{
  "n_kv_head": 1,
  "rope_base": 10000.0,
  "rope_fraction": 1.0,
  "bias": "all",
  "init_std_o": 0.0719,
  "optimizer": "soap_variant",
  "lr_mult_o": 0.922,
  "schedule": "wsd",
  "seq_len": 128
}
Each number is 500 + 50 x the weight over its row's rms, rounded and kept within 0 to 999. Layers, rows and columns count from 0. Numbers have three digits each. The size before them is the row's rms in percent of the matrix's.

# layer 7 MLP up, 384x96, rms 0.0831, rows 328-383, columns 0-47
105:452565532502565582428548508476494559535436568470434425409540534530451537485455500544443527465467516497490574524536487445536426487508464542490517
092:559555563567436434497531557544517502519453418507523436564509482553429487572455419563508618468474544413425449501448462460522488536510532572532528
092:491531516460541517489566506520580429568519547469417545410492462380467507476525421421472554544543412456409525493481482478576550490533467449471470
106:545458413535451508463541505497522527451454470456440489547422515421526542553487500560540585568461445508479366567489460562586512437504427480551539
098:545474440442511491554521396471574446559607444576430417495572544510448511501480392519535497497498470498477445547397491498523511577528503557546449
102:482533406623553573544474419467550545580517443436560452445478468481461459512474561448426557522546559555503482507474455617512605448424491503539457
096:392546473484455480558551502510495488554549531553507494508543467470522380469492531557504589498467526394506421521492528491522647540486458490559557
096:491409429512438519519488439462533532506468483528435589442542447458520484391579530535505533456543601540457503464497573488472473503428537494516525
097:545385479630485547551598490567531467475533543460490497518545555554615510479495508502587567498510563452506614498423450522504572477512447447477519
100:551570519572519458393473528526508550416529425503539500588453576498516465464582515449527498520448459618510598503441521569572502488486531524435465
097:553435549487515563569543513514515479536400580467527487497524433543501580552508439484495583472543503516437438410495486462528534454551507395524480
110:523447460466527446538489504557514497484362417501526476546540539434536430545597543452482379403501592510436522499427493514427554570464512498526482
104:446476584494557542554496498483391483515507450517563514462476543453474517483598462619585485565523478555509464458496555445479482507431552458500559
099:437508427487485548462532483462465543518465416458460558505490482409488491567537472577479461546451461516471512508553522547567573456473511537563547
100:473585501558528559473559468530503467431538456520575377445496472463529504430563553549584571546472519494538515544586538460520470470495456431538520
099:467531412462480511463486492436617511504486517512428473569516439515521513474487477540524551425584508443439490471357439490431579530491451458541506
109:530448494456609456542554625521455542497465425581445482532527410468519531484494465485480577497541455482464526449475484474492473530591445425445489
105:426461516491545444549550444551534561505496540535552423520511524437490478440551516508485510484492556567442513435490471410460517566607530521496621
101:421571575484510536464417496511536567489657512452532467410482506469515498494414562524521562506562501486471493496465452416531429401507428472593459
094:493459460514548386515436583562506453394561486563481469481509532495438397484496502471504459559519415528453552645464460520523480506484434434487423
097:598578588423517558470468579575522487525504489477459485476482533463599487443519497526544533546489569472559550528431445463605537477465567403506475
099:589555476570506475515564542506445483469573434499493539500451468477440643487466582626472497435415543485563472499556524439370447479387456435529503
092:361492478452473457501492473421460534581497511514621568488560545474456422577446441577471549547522468435449450548504478495485487465417451511498500
101:511639466525478462395500504492592447524502496475571456523560485547530482549539512554495507527500575439494466563449503425527526584597480595496443
097:487516499456543489439508548451582558443519467509484536590507564521602483520516532534397542490397502569443536489530616558513506453543441498505501
105:386460497471515456529485401478552427492573424442589551546505493540557494424571423530546492369480401509487563481397473461499457455466431492505504
103:538525532420498432600479456556506489553479536446406498511530477500515538571566503537519492401479573586515468567494479457573508357469465499484539
093:542546489577508474522426536447511450557552596530438414517547598559539561514515498532471536554433517495431508548483426491518492459521478506498562
099:522493480588499527460525457530451420491558553474471456513460502594416582469489550472522387544508560472394437607565535507427499511517482442458532
105:484446517543473505477546457529453476492432440428433389455531502505480458476495545499487547517539518616522587549531504535512427521439394500454512
094:552467509520495474526551517450453549550451497566491425499416496499552435521485522599561587445485461426517508552478455506489549489507608376425519
101:492546499491517475443467523510450537590525484503533513447543513601462576533430426518533418435464512418505506480441415602487557419492503579545514
097:535554544558541537544476446486448450460446442509451470610447499503483430420487523520481486487515452434559495410463399444503510538558458531465463
115:477645449575465464489556492508447497556575443498598512517430454562496508406561495535436511493597501469423464474467528454473517576448415521504423
099:521509498531544431469535462511377450538490479607505481404472585409566471512521457411507445475535445466457485508518504522505486450513531470588380
099:459423431463489522496452477481572582499453478433426455543581549545524460449496569470567472473546576523549494572462513448559589488508526582447622
109:456497482468487491484501480409495513507497491529476566513509517420578387512467471461571534459531542477540538557448595495548531557486462540447540
100:472482512478445504555503445413497525408536454536478532484628504492428492555520574475531507439478425480469592414519441518477573493582476490448510
103:540480518543459444525521444488501480573438391439463589367506512500462455564433403575459477440588465527500428481478476508457496550479572508528432
099:498568519532493483518480608543468484430461521582511541438485457447556540493527478484563504401573441468506510535501517498511410466431414440531531
097:345541459486496513545450463572489452552483547564410520575546581554488434479420392475506494424502521483518597493441469442505490523566406389558423
106:543482505475614495510494540548552524514441577461467581547437485505514514485496479516587554494611541474551562401374437523488618527508441459579473
104:563483462410513533591469530463442520530456516489415533581470468557560508494572462501465432560508423432496390512497446526476409573464579559453518
105:587482476556566525555558555473398541600511538467501503483497528533520503518504448438398567581487548435419520486516599589500498445544559586408478
098:474428515501491464426498549477456440512622515437383551514444442486488560476477614479518513504447428478502606468565483541467523484553517551515553
093:428532562565518518489531532520477568491551519475583554485573511480557579553476459618545442535484492542512566504544546486478617569431511548471507
105:511375480536588451553579550475555512417479531443533505532418510483525459478644603580566454489536490426459519501555476490508563498545486550449382
103:450488575435468553470428538487443507529508502541540509481614564428567483460584580468498510442421576530557455555514476551518484426473499539527535
107:416560451542473503507522468541496596493444426554441398508570430420476506467490566524441621457432439549454490418497433543576562508543512518472527
102:500508457503538467512598519471419531514464561437609490617484583505533522462481498504556481367487594509427484465484418546510451569514507578534525
093:450467531533484408515552526462519510537475593465504489543523510500416627557509416416538516472569429540533581613460528485498564466501441497453555
105:508461610494545588491606572541490491467489473522473455408545432497572455475514595461489543508498590498437505505490473497515475528520529550423517
109:492460480605466551558534488547521483579547475423569451540483501622419501478587490466500441549486506470526457494538444461424541508519578529567475
102:442551450464472495494515485581570467499545436546542450487422473540497463488499514439407486361483463438545576519503430546536478494400425403527581
101:520581576522462483529498472502478453553550522503477518549465561540416481488449530461470556581526547465516481468486380566463429505500473551518489
097:470495515408461499475537530454528434618516518476526514497472465556561474438464541417592497475523479507449518523480520560506525456518507384438591
# layer 7 MLP down (transposed), 384x96, rms 0.0828, rows 328-383, columns 0-47
115:575477523374467530570507493453500476575583526585529572475477537434550545550545518550465500496438544513427477409496620443517488517545540519455560
096:430529524498433494444527525475504489483613468560444428507463438495475566573484576496540488469431465453533449515492469530564469450609611476559518
096:522530541484510410442572552494538511469478533550547563424459453501529632464470533537578487491533527404443432400432513417543476479509583510483433
108:563574438482481470586524550595548487476540505530464599517526435553462470478482534610607531589552486436474448520490533433518530587481480481508563
101:457480570591534454472489559548464582442506525450523609561499526463451487512569551488549580530475504544520548500543488523630429513568470484553486
104:542395447546541510413590503567452443459521432501571452518480505425540429524481509624577450509462541491577488479462468497451384510573445452526478
109:569437592442478549460429477513552511382531528534451465411506435445452413524563442449474412504474466553502579453514468485481429455501537550570518
096:475451499486472447517520435502597502554543530505473543514465540433405550452475475484630444519446452551469496500504486548535498437517544516448497
098:516568507409527535464420575486441461581416471567483542564523516517524543563461533499501444473564425596471543537485479514539466508532468567482587
095:543501451523462585530552659519457549433463519497408421496582556510471452427626572502515505504487533395457505547533430436471518485456487441574513
100:511534486469490501469506498458499506497534446544447546548459508547503491484504456641467398431529515497531556531591566563518521513564450546495512
109:587568477589560547532446460468535446481454521529487412478460547482527447578482460497469569524418541546487611530481477512408475450514433590501490
104:447567597520417530483448505435385443479471419455465466523503531563481503551426481499543502488438521557436469528491561477485575469546484537445519
097:547493370555430468555444506507453475469588489510421489436513518493448487515583485611629374468496451417417530567509433511506562476580481498514489
105:506557511478549488457488536518550484524573530393472497583459603477494545471423506517486433552459551390569512455478436527515439486523542397460426
101:368559511560520525477568448437481495416558566479584440539498546530438486569533492594466373506497478481499517479470581479439517529527545452595451
104:403435522426477598458408508580468572509493495414588481426480492580477534570434476501492490545549454565479463451540494490461438482457495441551497
103:517496456575505580538480495532528557584493502449555491426384527518453454508600490525525525482432553448563494426538507433465451465423532482397479
103:475557537387540484540427410414477565567619599449527553482481508530420475518474511480418507496528460440411494536522567600581499531565405485546529
099:542516459494473509442482533445433542604463520482443596432492542487551466436516490451516568524435586510617485450578574517393509443499496476508556
101:463505456592492568530444422490516459454538550467528548550530564570338560446521435415469514523497457641455450446542551500465421540521554512446503
094:472453597511465513474476466463449481575405583519514468453489558528542460482534402435507527509523516526441554497557535574616421532490484523532463
101:531500489448519565580505520543537549511438603435381498463552519540574520543425545533516565479459489518553467479455478495482542561538539525523592
100:531490506480487463565468452454450529500435405445472546468550447496433468503539331409513517476465592493475537539579466531393516461480494488458408
098:549451556438456453560505506468488480545495512572496466522398578546612502450495479478543527440583556517412557562544465439563414554421440464488408
100:544501557481484561430512580475537437539486539576556453461574457481530544541432487491460533622427468537505499526466484361542553504525555500482473
108:546576455549457562600519485493446502496467544511523368483537514513488465491563533553542514427490436495506526527469518567601528446519453489461508
097:514452539474543544547466521528496419484435473526529568500551511384510366533435493513480505415470579513445562515551499470461535492485413453452566
096:411500452411496538396449591547534571577412418580482537560570435442482525541557543509509525493458444518522565568596560490544456553538462560491457
097:519602581513547487511575474488532428573592541536656573512512455552457519472395500448517488577467530507564548521471589507567535473533568517493415
099:557471526525497448528505489468567591559467598480537505452581512558486443518541437480482484467545529531516454516571451448480551515491485561538507
109:493370555475397481467521465462418512392583471428447388581514512458520540526441532462507560534555478484480472440594479471521588476493570482536528
095:443517567423596510520447504590541512532532574410539447471499452490506550556528450502596532524465487411375556475606561548397416520546533521490415
109:427511413501425474480490455514343461539518469578517575525465539521520530518455513539479540444554482605537481571447441490520554459380481480464560
101:618471462489556461447452569532544500487521479528552407459501495481416487519571517434460515411384598478461421545522561567486609498509492558472501
105:474543525403474531443448537421503505426491544550484499517528543485520510553535515548607490544435555544535534499556529392505355384460467540562494
105:436498531487420532532489536595564472592531534466560513534489452553420563455525512453546546545497550534427587450503446467536443524460533472526410
097:535520443501575540470551519505379494566506605493495457539487534489511481525510496438429416520556443486584508492535486564504506601565396551460518
100:462423483405447509423546455553484508522588460536467470575446424529507470449588525386546560460465463619536569485487554475469443447503445562524491
097:454489551522490504539395434433492555592523544452451516487507499462526438489425633461546537550440490556485413535501537472509506529568514487426442
100:563571579414555524561433512494491485472431493517490471543474443530498586434526478537519472501458385449540445577473512576521443541417442543542514
100:500476610487463420533520497435556429495446441396551517432450497527562509538455423580450425567422516581516585473523565565492563496487559475480528
102:553492511432455527479465495472479531485501442488465468571452405481429444422506615515544515463536497466425460542437590532490546499483452465531397
104:436443475538521498463575391498518532474488445571524518498530483468515433464477408495562470499506367524546533598532543428556534613498470477492542
107:484508435489496557503487463481478492524576386470392576519541478508533448459400534513463480454409497567549500474405424457485583521526491500513488
098:472443538435474587550529495578444567579484506387454585524464582506471518395500551549503481547394459472531537570575531560516467476543522558453566
100:504535460518406438491506496494444598546519573441469432476448543505507507488421444457464487623517565534426527453410540525440428544521589485455481
103:511483461529514498484604452481428540448473420446415504517462403535476517493546423509507466529537430475488587477570496472523498531573451555458544
108:447557520459572594494543607488434530492533522472550548440485465501502489436487460512593492507486543475587500386467542526512461543434542608568521
101:458568549447491485462489445473515526400506444550513532466490395575473492512470582516492554609483415538382547491472556470442471533490528474558467
098:496589484518493490468505461410466504490500493516423466484451421382568499482452496460437454495471550509505460488487471441531427466490552548513556
111:546472529491481510444377578491523504527378577508490486565490550564472531490476465474434500588488552468577490491493544411456457525510401509550464
110:512505546380450461538504562515467537514450417481426499499565436481531533541519464494452511605478480547532466507434434459467451569471532468413470
108:565398472443467521486530343463476480449573504469562545503478479524494493438469441462528444523462438549468477451486574564545532508409502400506436
101:475496488572580506561509556558477558540503606514477454585546497401417519512562460473579464462510528565533464496413562473501486617570601498399501
097:540524446559549512514507410527511565435447497424427364394608484558500524575467449520509515499451555491501494435506533405457482472416479521485495
# layer 7 MLP gate, 384x96, rms 0.0827, rows 329-383, columns 0-47
100:382526566394541419511629481633452526537458535529538562499460481549489457461509567476537484384472539466475488505604417535604511536480486490404494
097:558499455461556538414470513410576491543403528446482428506577434402575563534482551498426548521484500554460553448535469570481574575454440561503543
101:593559481464478529475517378348498419486444467573459511423484546511533548528529604517571435437565437524444425472470500530570512475499467391461459
094:486540513500518474502451447496519459543512570513462489423510530451441565446504463520431597592513535480533475567505391456432536558504567456502431
103:404601571567562531606539570527557555495485564510566563442628490470454553480475543498546514574538515505485365506501500530541532430483561422470484
111:498460427483455501529590503530542484485465596397511506544454534519522433561445501532515509589473473435595505569418538497495459509496469472508519
089:609488403457488561447508447422463481532541547497590534482547454448436455522491516463553572522495517543469550487565526403512485471566535428593547
098:472461537465566501522499447525510503490600522520568511515506505553431552569459565520479576484471557609449477510512524444520522450525525403481441
095:425496571539512473470594442503568452521559544518443498444536491494390412574574604488433464510533457500523467504628545470517438556505474502489567
092:430481504533519487546558515535371462433517507428482485534474439527492488537464510575532566490522453571516539533498506589487500504547406447469496
104:505554488407464442547616538551503532485453562602479558588546557469538469492492454511472454508546600434512510555424564541489451552499536513520512
106:543490541516566465476545446458383600462442530532493492481444524620484450537463520464579465474550487532572441534494532411461455580448463408483525
099:527490544488458557537496549546456554559528520512461451432538519551501572536463521403483500534462495520422512498545502609498504455485553582530516
098:494498409497525455553452501476469460528521514533586565481572537481520547493392582447485472559480447466510439514387466542524514457592511519469493
096:554544476456431425488486498430638449551477546453512443468490433570563582476460473410520437436497520522480532566519541403521459497475489563515516
101:529523402504368440443514481528450405469565479532566468500483474495473535443471451548527512535540490555544455500550550378585433467450543431576445
101:509538551492494518406501524553507484587517483519504457445614466496443469554489479576499564503462561604534576498400477510461642557520525483466540
097:563541477519486452451426494506357555475496475542517506464579469497448480476578399482590458527548484408512455445605466433499497509560428516457447
099:481589478475617434325495548518500516476439457449425447542496432480496521458555451500481427492573541450478469466503555578495529399467440488465515
094:435397543547467500545565539470524493546454461453503547486542524566491602486595437435477553545469522548488531428503505515512515412578525469596447
102:493509601553560490397600523484527505505470498496482444448496515550493521568583537447532578538531518498539555492538559501491498460476533467535567
100:593592545537512521517581547500514480571456547432492534497487500575545559499536515571489507406494443536533531450482486514502538454484471596542436
100:493474462511483492444404375471512542499524475453392460523569642426533493459515490527522424532520439457486477549438510469571489462541468400468482
106:587477524574467519441577513569517490629514514553465442468484467499463458515532513445545592563605511455553583512535498485428543564444574454479419
108:439466586408541548438620417482483501476466548497537537558530447558507522519493431558515435524446460524506565502531501447541553455434390464506589
106:520552490516568538516478454467533498486456532537468404446488426543474561489473471448447436460413462522528485499542458514480411502456484487443502
098:576480540475503561539555504532603489514495530575484442444495479575437543549523447478498506474466492486496566495585485465547449426483556495503503
095:491501493512520523437515557409454492444430542555477470447565563521509535598520480551480420540477534500379567486511508457402481462446551496513418
104:558494498549529502450461513509536569466563564456517551537518477614495450476484552573525504446451584552422481511415457460452434613481480510517494
094:529492524472392505409491588518413461516433502453475574486594540450554583476557473517507528469477487457475555504457611441471537524500461470541457
098:553506461559519384596457619457605424607485504516465527442551575515515479443496426538494442546604522447544437451482476532393488527558413520535508
102:506604406568457504444437544444504510550531513464455499422520512432454427623555587493471435550437438557499492508456469546538545406477485472473515
107:468540514497443545540532538511518521545476546513510529479597520606464467536551570552401488498527465535550441442453482496434554493540510516562438
101:526547434551554580487508493564422523483563560501514570465480527560548574545496505467521471449439513603486512484508506586506421594473485430459461
095:471462498433485510516529611501510344443486602487567571541487458501493508491537528503457473428477465484456405433548453465501583465432452462570491
110:478473436550484552565598547482477496566539477399532477475533446486444588462531540510577582509493551559507603435506491522489468471537586565458417
098:482509495546420522464588445473484467590526590467482457520661430466460509539460582499469428528596467453543544485448433530538523463509613437456497
102:508517522525551501463483543534474510492568534580400470487529434493504507570490554537463481558579451507456486528458577561546432555378458567535576
095:529540473556580449479416518469459423520502528512518455519484565546591381499571403468554518532434550433426500538547445408417470547485559546580560
108:518501470502466408513508516447435486513490570503415525511517560530474419450489550481574496596492585499491567532423419485516535424569538418532488
106:470482485470488491448429489432512484515477509525390498419549442452493457506513380522493391576453416542528532489568511404465377556503507522524553
095:502542540585494556449520524480599500461555587537514492538437486478501509425560535414513430459391508462412512597516508442518449386531437567502533
100:457412482542524491499473566548559650419443491546522510439524494606540417535561527480477575470450448448484469567551411484483434510442558480473556
099:480542477457421480455549545561525531494424580544491499570502467451453536584571567539506418464424458489388505483490536465580542477462429445478471
090:588559473567489517448480569440576463529539497554448540518593513548660516541484491513557558541482510530533432469536488519435472524496563507548432
103:474476531540413391497620459592493518499555500438509508528534561470482536527466485399587437517502505444450383505420462516506486478641576534580536
106:514523460394587514517572470441499395488478528590573566521577508495476465455575473430501561488425555522518533528540485406612536574484535493537431
108:370498567471522545496490556505581463604512415540415499480538477491535428500569482479457461527535521401490464537492456554399445454507460452556472
100:522526576539519384477587544537536408470456439466431535559537512498500450504459558534510570484487413524465466423500474399457569464417561451479410
093:548481506476533469446565448474446503460457504412513457439522505479459570507546427554468522492470490381581445496416439537505485524602501482602494
108:477541481472496433572517410441473513581584499519459595460529494558501470451455488480491408464457521555374552636521576496478442563508578526527532
106:515476448460562488500525505518482480517531561502637514514542452474521540579562525525378518399486482469441536560541545499438537498533514481467508
099:555510498466504417597548474521547410491508492625478500463560569504522409467457539490463419505473531534520572429495454487502449399483568504488544
100:465501443458548492509507542500540499404466521534590427511396474482515414358480492500521488409564496476526400508465507519492478497507467494495509
103:422547558531460547486415531409593558524465516568528566526468496539525465623448494531501426478452552482543493597556465543492556470441452496508509